config = dict(
    n_layer=8,
    d_model=576,
    n_head=6,
    n_kv_head=1,
    head_dim=96,
    d_mlp=2304,
    vocab_size=32768,
    activation='tanh_gelu',
    norm='layernorm',
    norm_place='pre',
    norm_eps=1e-06,
    positions='rope',
    rope_base=10000.0,
    rope_fraction=0.5,
    qk_norm=False,
    attn_scale=0.102,
    bias='none',
    tie_embeddings=True,
    parallel_block=False,
    init='normal',
    init_std_qkv=0.0157,
    init_std_o=0.00393,
    init_std_up=0.0157,
    init_std_down=0.00393,
    optimizer='adam_variant',
    lr=0.000416,
    beta1=0.9,
    beta2=0.99,
    weight_decay=0.17,
    lr_head=0.00381,
    grad_clip=0.5,
    warmup_steps=328,
    schedule='cos',
    final_lr_fraction=0.03,
    batch_tokens=65536,
    seq_len=1024,
    doc_mask=True,
    train_tokens=509100000,
    steps=7769,
    dataset='wikipedia_en',
)
Each number is 128 + 32 x the weight over its row's rms, rounded and kept within 0 to 255. Layers, rows and columns count from 0. Numbers have three digits each. The size before them is the row's rms in percent of the matrix's.

# layer 4 MLP up, 2304x576, rms 0.0183, rows 36-84, columns 144-287
075:105181144118133124137154132152131114095056069136105112071175152135140114099192192147103098127144053156137179085102070098169110098147114146125117146123138152103126079170117192074121131144165130144144165148181132115145106134154169068153075143124188101142143102121202097139081073095150102120155094166169117128097138151131102183099120117101165160132100139134165109119120138122148130092121085149043172165071118126140114123122133102191148
074:122123149124130166117129130104104110070125138107137137124162147138109107113083090170121146192076077152157146087142135184137131132151120097170205112100159125137148118123098140089095157126122079147099133118139110203208130156174127076148252158104125106088136102115171115094066136094087151158101196154156092108166135144094147168142121146113083060101097147137122183120123177065093082073130110112172166097141140172096143117137132083135107
077:162155123155128145136129192157119130087212126090167168158155092123110189140075093122092109131129074155112217172117082146134104104139104171138119122100138105066137078079176030113147133151127217118149161090084069105109156110093116083114106153117092149131133113123154085096152113111153165136164118114054161131132138184131176115133105145148164110105126174130091142096122086100121169154191090132088102142144111150151157144152117093087139
100:115050151142152144164160052153098128126120086073179103123141084100093126077147067092146096103098133133145187146148096147132107122162132109110133144200081100099173132111098104137092108169078185152110082114205078115130126124138128157105103067130139094115084141093166159159151119108142075140110066133175070126128154219170117150109104125175133130108120104087165128141176128175166128116132108131153106131144109087130098104133137121100102
077:168103163097116125111148129088114071125153139143189109063146085118124080138189145143157125158117151146110144159149084128087143110099161133111161142160177141130071130068170092090108060109146139059119083131143170120143098105094139189092112108122068070159113153125162110171155074106171122134166165142141186116105101100090092166095099115133161107118118134142145160163141124069082197104118113147183144152144138107103160108125083088096151
090:133124100117114109114087124091145100102112151162102153129136053154123073172126117127141118068107117172073128122119091112154152184085146160134138141129183149119051104131101171060198205150131151086125102180135113090103108189114159128142099141092151088126087090181108097149091189161103138111107162105084064130135137180130077108145183140148128125123111088096114095093086170070127150127140141157103135118064110127136098137123135155086112
091:073099088125121093162207121096056099154169140151115181143122116098182064127139085185190094150153125117155128193126128104031138137127079125147153106126160131150117149152089119115130121147112128157147110170170115059106152134114159152110123108110090136176074150089133197108145131156164136098128156107176141136124097160196213137124100146152110134148133157055127164179160116123121169155100128104117112140119110081157095089117135120064163
080:130028150134138150159075140134064199100155116166104180160147124146146091141137127110065139129131136131163159092143128137152115136119097105094120143121132114128128107121095132118136131152097177112110160037139083173092096173133115169105148107184160116164143103122156129094159130086143104144104131096124107164134109116129084080103158173116086127201095125173138145134137136091168141106133109092132090132123144208085099144103128132102163
075:129136113078140138105145161144144126142114135155078119129166104121132123119135112085151133163144141106142081139156126128122127130182114160138234064142129129126169058165131080146108095112117164120143115121156130157150140106138104067143143203140114183106113215136083100126154148028141100123135115126164075176157102124105122155122118135163130076137145163128122141094131144117142197150172123166113179143152114113177136145091129130191123
080:150101064105087130142158094101155135202150122101125076117111151110176090162080104152191113079117116158078158132146075086119179110108035079172150118124099164119091181121146156107121231128122131149138114128089097085101179150130107130170101180163131165106098191156104102122096206098104089185131141203108087121100105162109148116073080131180101156117138146217114139071126183114064150086152123172122102118101167114124130110118112183115104
086:087159104100143109115160130107120067155139129131137161200145141140105074109101116107114181173150141105124107065139077147115202076166112131204084114157135209126082146138090087107102089139120131103101135118194053128127167154102129146108137130130141147163067125115135055110131181024126084168116124072105079167147089190167119193138109117173129110200078115090150117079103164191150066109121113155130124115122102120154191100176153114108152
080:069123155116124118133161104089113162099154112136156059124115177144090109092086077097078080135108143138114130135039129144113116113098087116158163149107116117113141097078124114114175150151107157086153091179103154145192175148081166085106100074143157058088081136143113158152127147140100126113149111142123119137147168116114156116154149098143149158146112155139152161121093088047137062082138169098064113141096064120147110118136135116146125
141:175124145110141096084170097176124124159119128120132139143166081115126106065141173150080121165125147179110166133153133052107202104062207113113097171078109222150207136161090101109122072130122147088171132131144133117147067130189181083127105162121130118134095140115137154139097067091082172125144091122131134142189117099155098138105196144132178077141160098105108166133138140157176089103158094068110051148090115128131092125158098115053104
096:125074124122137155168104104170136176133122153163106059064150148121177174142128155118153126158122079112129173169081089087098160163077081153139165154116178097105140109161149155087106144089204114118137137121144118118149109161154127139084073099152120087175084134155129102110099187154104217126179098128094122086131130138121137108100141081101147163185134112147128202120089062105156150063104150134083130119141150121140112155143167087078152
108:071172124109103128174101101132182132119074143119108164156129120163139175106051142180148126091108115150136120151176108149093069226091060115142111132117152148133102094118116151116158122178167142117136112194134142199073174126121128201158101102080090171068120225100149152103161129134208122165174092185083133099142149131122146098133160097155093159147127107120138158076107123132119120080107075217084116141097149112128127159103075124132165
074:080119140140161102137124195113226117135141114135144130166149118154073126206156151085180098117133137175148155144122095118115182079128165116099078122128103122134089143051177150141124132147115169097164161137159112112120132169130117135118128125182193085115133108151060141137161117067164135098136159096180081085084146131125196166148195191153085114183151124111115145047099099138148125126149134187122186164146141122132169082139057164168156
071:102151173099137099152154089100173135163117197116176098183156067101159152189144153108130139075153137172166104117141171123126167130077133184174209170124124135090139127177094165097122184114141082116115088162101135148147165125099125107183145224122081141143121160162117171127127143163120073124129092153153110120180125187169114163089124161131125196088096120173140103149118134113117116094117122131158116095088137071160096152080163134152151
083:107093154093186149085110166104127125105166147110151129123167152123151164136133162076146131118167061126206238143156105149143156150102109122115144092097171131174154095152108165072119124169146116121062145103129147120148165100140167141101116072102090091142115143139159139103073156106201152192147069105085139109107130048124091116208142109122111095035142094124100089112125110130145119072087162115182104105081126127103167081121170085100136
080:106116133081119144150154030086103154146090125129149073074144157103106113152102234137102158085127080160121091116122115120147060109106133182104236207113112143109165153135124125085064110149144063163130146163110099061153136096077088123147136116176151085166064145141157178128120142120091115136068141141162116121153140109081117130137157140160160169079132139151079060169081114167078116144151110131127185131156161080154131120150141133111192
081:090069154064127145122115171050103220130079121140160108091162104144148124167117136094154137156167087033135113074136138123097108094099109132138140137155091157124059162186124124084150119118122255136099108148204091107161122070095143108120161153122116091138153117084098160164086155143087116121169118143126161131156099135152108079188101154153118118116129137091092072095118112150146066171102152097086095063090093148136155156122138136131114
096:216160059172159090139114095167160125106134077192102134112091066142114106100103152134100087151148096215130138172155087084119191089117111146137138106133202100079151127115056119148177182106177101089116109135173158092131188101138194161155143133153116124128133164085103096145180147138115083152141101186112130121146117161173096079130167081165133110131057141100117163101132088095102149108082084080129115150158134138152122127146133154107149
119:135116096143139104137124111125102081170122128150172192094148127130117102131103137088113206144129150116120128177132095158133087096089158122090189183146120149105091132132104164126127098110115106152167158153139117029153148083058102141115129103132088132153076140149129122105130191150072127126120135108116197166167108146151146113180097142143122136111141154199131068109139082106129130139159134178092118119138122144053117132043122162107174
082:117146156098132129109179159110099149116207168152117112187110123125079088132179085083149183110178149105112154100115170126156155083126146155115109118138110115092093094188151123088163131166156141128073099100161078078153164119175139105137148122070148106104134125128095134108167146144155129175057136121171057130094189179099108100156153089152127133082129126145100111099105090129143077125153118097047104119121096130121135093119140095150135
134:128118136085132136174131171119139091131078122076142117135111039090092094132082110113118122164111114213063128135122174131130183095160118146117137086089146120125073094151127143187149141151105103094104170130170115141128120120089148144106097175132135142173095092086082098107095143088143177094140101093116179112096092113112116212145150134153139095111082070174133124078106126142119128149157123179182131157174057151079119136109113156091126
074:137173176119150118162160106083123183168177127128137148068112173181136089131044138143132079099138162140149172139149164160081151133104115141119145134127107143145159171181133158129158159146121095147119155131119180136152090133100125122121144098128121179103154144131132156072080161148161178169140149121086160133086118188174143070140133128144075168123090194141148144080146169102164163114115152155146166123149123124117133158157122135145115
083:117116119159139101089096130176141204122119105131189156156134147131114154137166079102148180138145137166124142149120101134155167166079067128170160102157086155109072112200158098171159141151127132089114105133136136105134129130137108162117157101178109103132153131165120130115169147158203158137130100108169129148103134067093123157113107162119138065121103117172132173087170160120099154164097106147106140159145141140162135152122106135132136
077:145089084117099101126142110130121121123051108129196113155147128102087129064157150101139153096134101143148103079159107068143149124127076156073085091155118096095183148152121107034170147131125128137092160089100142211138141149133173136133100112177154127211141162118074127048105123215130116126105097196138098144124102104164123118107083147101112190107120143226146132072130157115142113068080139122118086159136187145136105104158036136107112
123:091112186056165089182156125129076079140163106166133176087103131172142118121150128123104142129076109154116170166085164125195143107121138120132095137090141159142139144141080073168162110080141064085124170173175158205093136168131153074142123093108119118143088157118142062185084109201131106106097132134102141107152101155119143107120154174147160146166129112145156108154097099125112130145120103211129080107170159093144091111182133119128125
236:156152128105122184118138121111155137164124113116086058154167063132149076108146112105083097113095184154184111138164161116179121154127104122177133088139173131103132151143112120118140108143169135108168060125111108124086049189193079109120099099142157094136109096071146110142128153145123075101136092115085109129128138130136130111118124158144170180143091178123106147085071208118107142106130139134130100148104150122128170088173140097135089
191:152141109132149157116179106085095107099127138147170132144174096083127087093116122101095145134101140108157102163082146122106176116140164052115157127129155132150109138139164115142197152145166109121162107135148125090170098116134107097095100168081102156132083147099112089107107114161127108168105053163126102083159065106176115149180087132176168159084197160171173131092107171161153130169147087151171124166164133117097153106115129101102145
073:086166125148116155126110128108116115105120176084145140130171101099070133088132091134158081110119112167145160103168141093147167090082155135140046094148108143161116132141108150202157147110124121183104142097095110139161155123182097126133107118167086139145145107101092108125117098224102133135170120103086103121095126143123117127147131160126106061204127085137135161122151083140150109132079165107121123107172127076143090130147098090116117
075:177068111139121082145129106156134109110149150083168103184109149120100130054097156160110057226083081178130120061133112164129078115070103071146151114133115129123133147132132114102095141135109059113135175091093166131124126108078135132115131097144098138108159105094172090072129125089178102108119164173105124114125118022124140127170140087079168170079131149123112147184110152122124113127062123087196184129136155079128129116116100168074136
085:124134146135109105059138089120112082103141175152127120093124125086138073083123096130098102071152106184105156105095139129131145128105129103152084144059120106154194162059173166126130169059148138182081087178188098175150147098143052065107063159122115170091136193131222161122161126138096140137121123129125110112137132137131140136149089098126116125103103148183178157143122131117082153065075137117155114149147106099151103110105129121120115
078:114080142155125163116142150126205156133139150137146146099148158095102142160180118111209213054114111189103123181099183113151150125101140061156071113132112135114106148091112123132138146177152098080102149097192127180154147183183164094123144153202159131117119129140072149130055142140075129178073114131114079139093118117132160198178112120122155084144129106115113196083153151157208107133156096142095140102132083112107101094106103115173118
076:147119115072183084129147108074098151122105170127153120143085165149177097110136082119128112088158133126097083134120111117061111104088171102151091126137114132197179117133113153105109117109111064092117099154151133098149182091123154111142133067139135176129094182158122158096130130049094115124076141107143107169097164091101099095105105080141123117151108110080137145089138149131118121101111099125148106114120044098120172116132136162056110
078:167108058178131188228171105110134170066129158112171154097140154137136134135133108141141183153123124146128173133159162134159190139163108141092059140142178111102102142151177121131169153133130132143149167101151103105171113161087073147075117142089137096168109120136137175137157170148115123088185133114032129129180158143117179112171113149130111122143091112102107169106100115110139122084090135164093130095118098137136130139118156145139116
076:137079153110150135151177103113088117125114131149166140091134165121106104083109115117129163110117134162137139181151122121124162105117108161158098108158187151114116117147119036093113072151117077110074156159114122174155127122108119178090034144142134077168126153162159150120127218133153167111163137142143128156161098117135120163148133148112200150109079170158111159123122131171109101117126140096117123160088168174116105163184063111144124
088:152130189138168196124226115130155145142136093121126101147080134121161136177171112110148125068064158109134145149119105154088178153125110119115202104155134105134095171119124105151128141110170047089127130146118177105132096127085134134115067130144111107118105172107153120151146135107117112129161117082131166110162147160116127166166151095130200172109150128145075128177081103149178177160102120107176196139092138154168127138153132140091139
191:140155111130120177170157122141122159134122146150154126156159103166151168149095103041076153097130173051133114100129125154129088098100135084131137149107132187090142146128181103057147173149230151067128103112091094092106136165071090172085068133024139141132097115157142133117119124090034103154065106132178107139080099100156079115121138102106123122111121194129153133129170128123148137150137158200117126132125146123077129139171154115163118
082:096141096144152099125166089114115173169066184103141132076111125125118097133113109143086152175153119117053121185130184164105072138105141184152162115077114143181173079104098159126170165119124108084139123161104080108118083156156142145100143176158105129114081112071142174122128124143127179171113124146092084120120089083137161169139146087102136119122121144078125128073125153140200101126121059111136160097129131119145188096104128142138121
069:120120152105156132124172104133111106147114074117171104107094142078124110116137088114140101094094057098159111138109101098143136094091156112148109138143104107169092081096146149199110155166157094118079156101100184097142122132138109150102067094151135127122154102078089153085168156008109201159160105105099110111099114106130131060132157121100151169145143111162141150099126132124114113148084153164139162124143168165189162107146179156118162
075:132097151134163156087150101108132133145196131153173136114110165121070148154085053108112152152098096124116181153134103092179109173111096122183170123135158141137090103094121177098147155086107184079152117053145183188180122180118095203113166114112129084132122105130159094153168122174152127116103152121102111097114090186169167117142049077101140121069147132151079111141141100141140079081035147101117085074153175140117173110133067167123168
080:127110106148076152144140141049164105120122122086152102104075136165108148127132111102131150146128129156100084090136110173123152058110067165116173144111118109132163125109109184112112098143104137106112109089131170102058163145147161074138152068190181150099098150130159171118160123063091116132105150147084109178164099134092102085092131144137079124143182092101144104142126125105109100220124134143114138138142142113153141169115122117134145
121:135112132135108123125130143088175136061064130074139164135080107153132152158064105157163074090130101147111149143086168133173200131154174076064080157122142111135069147114165150152153123065137061116141138140191126169164153167156157171156110111090152084101081120154187131130134090123149091216151124092149105159115147100164145179186088139151100113073115155115111079061167162100151094179107138162161116118158139160068157161121210124156202
084:117094118063125133144139195119096154111135158134126108069162110139144129120165127137103134144142166084135099120125137092161180098146158070116130098181188112134090097100112164070152178141127111085152142121092150148136080118115123171123189116123161166172111098123153094102113079123091101155129128135130122135166115147125073152129077119135189145091131143130095132096175115145118165106136089118105093090149094160187191163124101149142130
080:112123162116159125159166168138134126061118131166115133040089081163119094190123087060131187113093156141104105144129244117158118113146137182111119089166101104063126102139156194109115099080126082094107100187161146177129129137163111147128155145148092184149104144123110145144127135117116083148126143114101109105108164092124110176168074170147124156094139092067121204117173116122171182097099092109127083135157125122090129186158187103114157
108:143129121143191091114140059130137129141203175150095111166060177117104175125087091095149118092109138115141079128158117111117136143128048070156133142103182156072109152169094119144130122124120148123127147094129144099057099167106063163146099113126097134152132136111121136149157133151170089161125124112110107114140162125112108036108152130125123097113143155063142127138082098151087085141108132128107117134176170107098094059137121114078121
112:132148143144197107120182183119143047141098183192107114123209118107067071123102130173150112138076165164128110089151142049124092151122148119125159087095144183148152118120115147094085196161129104095165199150135145122075106089143126099130117208122136157192148100104112140099157125114123117119172148108132129140164108118115124139156102139110141138135142120096135170075067153141179109102154141113129105122099149163166171150161048143056125
074:172087092133116111152141150154143108147171170157111160140160112150125105093131137147189068099097137118130085116147147119127170131101101175135137112119149120192085123093115140223128118110082053112101192045115167128144107166181158083143074073144119180142176090120109127133052115142117119143113096117119052137131070126145102082185175156096148084140143136135123126092171119170096028156127158086080134132096205161113124162191088138133082
# layer 4 MLP down (transposed), 2304x576, rms 0.0091, rows 36-83, columns 144-287
083:152171132077140167087078071116176117152131139096130153153133101096150163127084154101121138111101185134127086143154200178053140148121163152125106123154125105147126130096112109155140152166102143131042056161119135084174161121143193117129105085136135161124137068113110165123131113104142079102120075096085133123214107082142132168119125111129055142180140121083066137141133149091127178141105161079165106059112130106130172154113115165094088
075:136148105105129120135120153159126184137103100060101079163101143141109162082203114081139148089158164108097136173127127093118116151184120139130119183096112140099153139178132127111202121119180155150134149133165099109135109104127181138123084122143142126124067124193121140094150130187155147124133131068131107078107155149161088149116120119131164137162229110172167091095124036139112161108130111163126118039124083077155148130078095121173155
080:121135139118165139124171096147159136118082117089064143153119133158120076121116156110131132171154202106158124157132186121117125156103108093106110169125129105174072156151135160169121153123075137147127121122155186152126143159131160182110190101180127097100112153163129148196133188153088122118092089099184100144101126138116060103144136137071080127126115160149125113125112132169094117086120099160111125169117116082111113123094125143148094
100:190137099133116122130115165143143115151119135135060111167110115164139157225130170185196144110138118148059116158134096111123120117164097114143205167117133117138094143135123094131153171119120111097178112111083191112117151081124145144131157138101118157166094101151093124087081112063102180099140164142069187138170097119102135143128156108088178141096088156181101110115138133100106097131160139213131122202145086154086108149121122120185113
083:100126117204079090162102120207149132122124109159074083093138142138116131181150055112148104128163117112155102087092141134159159166139111104173075107116131138143132086156101101077073123182157077198108130124115082101127145162158163153159101103139112126149146131154104201137139148142107133184119099084146158105168194172164104128181120204132092134163129112156147183105088130140177156146130173185081087094138133161120109132155124136155134
094:148074131162107112114138090144070052094144114119148162135148141078122133086120128128128126158141122072157182114165079135068119081075120099139140117180070110176139142119195125170141108098145113152157196123131155124163204129106107162210181062117090112147220133116120071078108093129122145201127139148119149114177085113093112109166133130089103161117092110115125135148146091179138106119129111069171139125138140149110192164165093105137142
100:144181110092123139156137160122107152097125100162090117178127101168073186141130178087151165091118072100106113110095158160145127127125103142096112128142178127161130121133138130148129161129093064098110110131109143185124117143095078140104183180139122148117119128126123107123116098153115129148119168100095159138095202115112096139114146113100111121124103098169112115114138184136133140134161081174131136137154098140138167220137158097171183
093:127169129112154147076134144154089099185125116136075083127107139097105195151148115179195127101148114117126126101139140122141124079087143109162106103105103162132093128144147159102129175093166119069167129231146114104131093073152163117174128193122153114138030161158082097142121132117091170111132118095168146129112115161095149146107097123100189144146156158132115100167120152136077151129152120110103113255113152057126082128099155080185125
079:168139115111120128135106111164106107156109112124168120103104158123179124095132113111105126098138131150145214142140128095153125152114148140079087161114096127128135144115088129138132161134113112087140087147168168105128106142119141115102098105136163071174124133122093080122109158163145197157140078121128148117158127083126187176061112118060137135138079137113134115088153183094121074149133128140138090255141126144069124117223110149114143
090:122149112182176136169096190109061091091154150162095149135107125181118113145106164102082108111133149107108189117137114129108153112159139187094127135120137067142174116115131157188151068168080094152159158115095123155143199085095116139086163131145109087150154119115147115148211102144139166135102109113127112129097108105116134127161088163133109105150111113080120155090133144156154100142098102075175151000161101174152160132161130135136100
097:158109100132101168140167086110106142132114071110150099100087129148159134162136090125171110111089097145155142137180113165051088169114103131130168169109106105100126131159111176124120132153083049098122125127112160106079153072114129153125133089161139128061151115145103112128137150193108158157087157166112174098174155149103107141069188183082135137102144118145131055141149140097141163115104121106142147128141158127140088138088112182133129
090:109179168107112076077090122217132120082145170166133102144087143077118100172152129129115131127104162164134131154171113139127164141141126159131136086156153140165144101135095098159095080109043083126179158140156115120120107092119128155080164122081070139103167120046127092200138145105065145127156106165063148098107063108121112169080147139132069165106139101163113074108142193221091118120130145134195137153139124129101170128121091115143086
134:062156163127106098137093162142113097104119086139142142117114150195156142154147087109134152125155166102117175095156081167131076170164063163148132166127099033144102117160124139151085201127184147165097123036143158136066133126126123215206200119150125139096091161158094102102093132137069138147098168089074128137164179181151113169111127154100144107110195157146127097120124097139125140118124138137136141165165119092114162148098155118160137
105:133157174084117125100178161189100149154107116130144164187135111087121132091131159169154114151186173112122112129123200181205170116154146098103121085138152169156127132124089158114106093194067122114154143160116160152115074119174152120124165115169112177142201151105070098142152092128160052105082128087175086145124153115127129105118092122106089085123134098093128112086150214125095095140143138171133112186119118123125163133150099108069127
117:155128173153154131102141173158082081142109103107149127139189081086120073171142139121115099137182152088136119116084150128164154076137166176104119095126112083098175120134142096137120142098091047071153111065102091101173140123087123127073096132133133153176136071139142151147154084140068133158091176126141077168075084084113122179170150186100135069135140157160136068137153193147129097148127115105143095103106089184123158182110186173117126
083:176127165163093141168158119173107160114089128125130099109153124142173116091065103158096177166101123102152100144117143126127122105112133154118177121063166150134170124127102158164156097079000074176136153153134155151127143125127174080189113072123058075080123106094148074119161106138143117105107113124078130174157087106165093119098101151108138137109049151080126147162185170125121104123139118124128129073103135128156134108109152138089128
080:178115127120100082082118155134133106078119088206176115166178087116125123122127149108162177106106147145074178157120084176056106177156137113118095153179154088164170087158100130170114113094117081090145131159170145125091107110136120124138151081073078143110146133107151142159156107101096130108155150162086111119154145118136101128126103085125141121136124150127148119043133089166203159127126140105103157219175131107145157144190157100145130
090:094133121143131154157190112154149143153160136115124169147097061134128063169146186143083114137133139192057075112112168169091103097129095131176101140125106131107123139159088132129139104092024110118108037147138110145107116123172126127124142142179133101123159101089108158190188070088115032134159150122142138178117129141084161128042124143122153094185148146112123091111151148113177087128151128107149133154176107117098083159122080144078145
082:152122132208149072101074165109141147126074127169112159165102097138096135170119113101161130175133152101112155133135086152090098147141134096096130096225174140143101144227132103095163132112164147114157063072136150150159126175174099109120142167052084162074104107091192137112102114137152089134182100149066133120143112117165128129150138118063065127165133169128106130080181128073169167135094095158142098131093078144059107188104123095097125
087:197156129109166141130121072171183127119140062121159098157096110121083137112163148153124100118139159130105167193169137160112114186107167116122110132092157105134147160133144057167125153148213140133091112099115112109117092157142152138129124126101071142166132104152105117109143093097106129104096123120110093166153142053131124121080147091107144143153111114153131181117140139123150127176093074054142160195098168171156094131172133140118138
102:095161136100106118100156135114097167115156188157156113123162078150188076126096114191151153123135143108119161107095136138075058131159168135106089103118043151146116095132133147089066099150151177074135125120091116163151097133140101109111175167074103097083139063158135138117131141131163133128113135049112175096145141093199097160125125116127184172149178176144088097138146107163130078142150125162091146172131076147173123140092176143131129
097:174108129156049124112146121152167225102100146099087135122101117130169210142097091143114113137085143141141131110142134093125124121133120133147171132107158167178084107156164181097106101156158128062097141100103142127167128144121133161131154149157132130177161114074091116096117161069131153168088138099108115049129174098096058116045083130075120138128056139068112200095145154109082095093129144059109186249128145216124156137153152141165138
086:186123120080107108114092118122125126133143096080171074063132114194141104131158109206081099167082062120178099124147089151089114117113129162111145086055163129141101148145078088114180145114149121154179137153146158086096122095178117187166144086097104141142119144072161147183121079091107148113156161142120148100091121153123137142111154153082124152081087113146180127176132115120138153097159135116135163202119130101155126092167134120105131
129:161114154153151086082125118168152214159126112167102122067143190182141139077190141170175126087147160095220132113148070072168049133096162197134176159100144102129138168079099142101145144130106127188115114164104179158138116126156173118217140121117147085098151122116121162114114142189143058099089162129128124132164176160142141095139112173089097149116117135111094146154136100102135155145118122133131148096069131121115149107157192128173150
085:131115124176143109131121132098097105126186158103102088078186058136129131156150151123166142108187087125142088157100143145125117141108157090132214107148096111091099127125107152149108145084222109093103098140099085138124130129152106107123114172165155135151127159107112170167148155151153132106113120206155106120109180122103155168097170147146209123127202153192121121130100046135110161158140088113127087254141137116132078130146137108146184
091:196141156064095095153067106078102089131097149084104108132061118136121091122154142173068100123132125138153140140107106148167109112205158172132127146053134117116119108083041114096163133143135109144150119120104189112139129126142169131162098144081161145132120099129181117136141127106067165117137063064119185102096105127152151162143149132114120156164129118141122100163128114113166111190116130112132105129145067107113126124180129121091143
081:091134120149138107164084163067080119091121164125062126121140071208137127217084118118115073124084116110131111119067152100105107105122139125127200145144160140142123180141095213108123104144200119094179145156141109127078118080175078140129139131137175172052170108160146094162165123133113128151130161122159125077120202163110145127158166111092122090124174129096154093155107112189115166158157106107151115177141119090177090146154163135165114
117:125137105180067124088137162148188144082089135171128167130105128136101114136095131156178130128137144099085121064115115151140089176169144188104100105100098170107111114061148159138030140098088145160050150095124121104154143108094094166116114169160113127079182103140085194152122136062098122177163126182147122141176150136138132203130109106106108139103057135119087147099169120115132135161093109097142157163095114117123154123050134140139167
208:188173180200108112130064113128110130140086191100091134181143139118123124148120138153163176125159063112162174110097068108112146055105109122132129131092134118138115156141120093087108118158228102141143089100103098158078119064059129103093144094156131140173148125068124123082083136156141127152127133163122165074056128131133081146196166152144129130201132147090091139159079103162128145120114099161125126159160081182087107155108136056079144
140:161122070115153128145153093073048119121143176165150156148154125101110110080101097142087143134101174161090090148080118118090182120145138080117151132097143126164097138110140135144161148144184089097148109136159127102112143116092120097120078141081092155141081117084111072135114136127119098150118095148125112103159114096162113139182106125196174169122157170146120077120079165158138136142156065105123147238121125093079130139129114099103192
075:133130114073156105160143149132113098128121101095070220170125071148142112145112121126137123144044125120132100173086148172120149157142109130124131141088170148128177110055091152148154122082135153162123158156111106091079105124083094136127149162121120186106136127143134094113129122079171119130074179095101124119135123099161133140130154104142122144107114157112097128181078108141095120130196114158119132163156106150188153141137109140164113
078:042143140118203129137094141134187152118145114083110108096137097145144115165072112084115094060159063169145095111101177145154128115152127093078097126160107152078113112217090100070172147144173179126084116135149087165118145131133116145068104165184193165059098103114102152143105132135096130126090149130159152103079162141148132105132166169085196128141220100149134088109149104092143148171128067133151120139158121174150090174121132141140132
094:146135096156156164177089161184157163107148142119100143117127112161152166147177158124190132157100158090208136145119118120090106173113121134135151141093094132146113069142123090140136132152148078089145119106091120100180088102165161146108172134106091181108158086074071130147110138116116120098169082135126122087174137101155106133139200148159104132122099132110093166141122040160136142148129202135149075007170145136099156154128092157086153
081:152110119122083154138132148152128137186126147122139153138089085160095133087172158162084077151135135116115155106128118176124097141079144165124130145106157110143137083183101087141127117114059161130103125142081104077109107097054102127103122118137051157143150141159138108137132171136153185071093170094065134124151074140127113119137194165087196156120107162119129076180080101112125177128174125096173133194164182123150136071151177078113132
084:064115196156085120087048175143154163154126073155075078098160088176107155149148115135187157119074064143121097105142148180178147143156138118104172137129169145106115108146136104118107122122162108127126132087093128169141201112139122113120161127102112152133109145131148139156093125151155086118144136100112108134161046138133125117143154140180176129216171132189122117110165097094152141084176111144149122124141120164090066148127140143142147
088:120158149134076148129150074086103135162149158134147097105100066130126134132163112194097120115123130142185083107097097142119096082061159125178139174073150130094117124125095146139127108110166133099137132177132112133115095108134145164130135149150120120120155116167082142113145119200159096170101201123239194138127188149149154089101154122127146157133159113203185091147127084150104108131108149112128105182171141134107162112178167115085133
081:074121124156062140138144144121128158102105136171105092124120180152119180153131150119097078132112094134116087105122081163103130125133122100147183162163095129136113178094120117091123078127138107160156094093154114069061142110124144115121133070142108128156143131181156097152136151120086117115120114144165111154148171123143109170084134100152051102154139116069128107110068102119154113120160113180164115230186089056142133127119101116151171
096:112132098128103109120129101137149147107117150172097123169151096118091063089071096141138142155177074122099122124140143146204046098205174157136102129120130176084091122145090072100061160123098125147092152119108107156071135120132138134120138083172085146161143110124139147111100177148126170081068161174119125191152085130160101115090136072108096154121091091132169157154171088146119106074170139145077144244243108135108135123140141102160166
176:074136119074136103124110183118164198098140137167101128100094164126109137107130144136110059136133121111111104104144134094135162139131094174193177139150116156173077109116151152122070131120090091155102188179085165173199162168127119070167129111192082125050171199133110141126089112148100130091095141144116147096187126155110159132183100173110119127114080124150092046127112092108129170159111135112103145179139125055170098113095149158130142
095:144106115141116179109124099134131137117112069113071154149122109126056139173165171134174106091150084176159144135166133146168147192130093087119175102133150134083088127173128100127125107144227136063140100148074116185145099122167080176116162146092146107122134147149128144158187155144116141116160159138173123162122120142131129132103100196085135124065228142209179116129146094143085141185132068129130140110120109148136076177162152146109161
065:144125146128106126135072137121138121079060145112145135128168116161144142174104126122095125162216156121152120150124174166171116206157116152136083073085172153097115159179134097113156127127141106139157140092078118143143132155163137148148160042134037158147099080139141166112066114189133097140106190119153136096123155172138157148183193131156126147153132124118087143137137134097173147151139078139070115127151128146155107109137122160154100
080:102160096120118148115122150194146160136135094116140107171143125170100094092076134116082107128192139085079065115129191163114181099156107124085146129117157092132204102132080117132111058138110090190110207101131140128175186108125109145109097059172137197153077151153122092095146078139148143143135207114130138137086222135094123147091136154141126158134152101127144105109104178159106112096126074142122148084138113097166186088153139102169142
079:087107137108182083117086147120168166149214124167085146143134113170088113135152092177088157169176122131135172134178143108163112140104145087125077135189193112153146176110144102120055130076153098125106106142145127111203108132106102075147128142125136137148119086173096083121176056162126102086130093151113076130150097166152138105160095103078100128105124180091104124086173128162095171115148153149132097074114171158088158114094124083079117
131:129150151174169169101138134174154088162158174146123113131143105102101135140168115139111177182102115130147127117116125073087108164056137133159171104119087121112102154083125164084087169113170130134125171136070123107136108138083066134085137136165120143143141096129120151130146159090142150051098119128089162125173117178126101110131188125089175146131103122153129146163120108164141087120078082134132186140148152119138105116136106157095127
094:155152204129087120092160101159159077175123127097112156172101111080106126135105098116171134088141087145104120124135180128153077137170116087106098138117112215161154121142092178174091129128184192128141179142184137171126185120097160141155144090058142125070138165125082172114147140146143118140112131175118154080161143088127166119113116116099104163171163121139151110175112140153111068162113145136127166255083166103122119158140116174124110
084:103149100166106127130189054152157145117154048079163090131138106081108113049143163163140061095141057062173164146122119117051103110086123086130131125037174158148163093152130117092073117182087090092166110101119123112191110081108114152111062146131113105119108078129117166139130094195118150113127172108154120220132109115111149139147151148129086150087144117145150112178081120115106131134126127123117117117137112145187144084114147107159114
118:107096114141071166165115125110120112137110111115104132157168093122163083129160168153158129105126129120094149117103169202132127097163126178089125128127052078136125115135168119141130154106133151104160107147110095110136121082120162167073157147129159138109106134152130108118171114122087171104108154209126140160108161118148163139152134119114185124149099148161140085138141117062158157110089127129123084172088103139098139156126140125173079
122:136097141171088135151130117124089135172089088135151198207083139131135134142164161052149159105195080081125144113114100185133128094131124150075080144133118137102123160123106128200159130092208130167107076086119107124121165156097088147137128061100126057108086096179183166103154156158100138129079174178137201140148159167101122161149122133154121063158148193113119119132181078147107080116098117150149121164126097100128085140126181091186206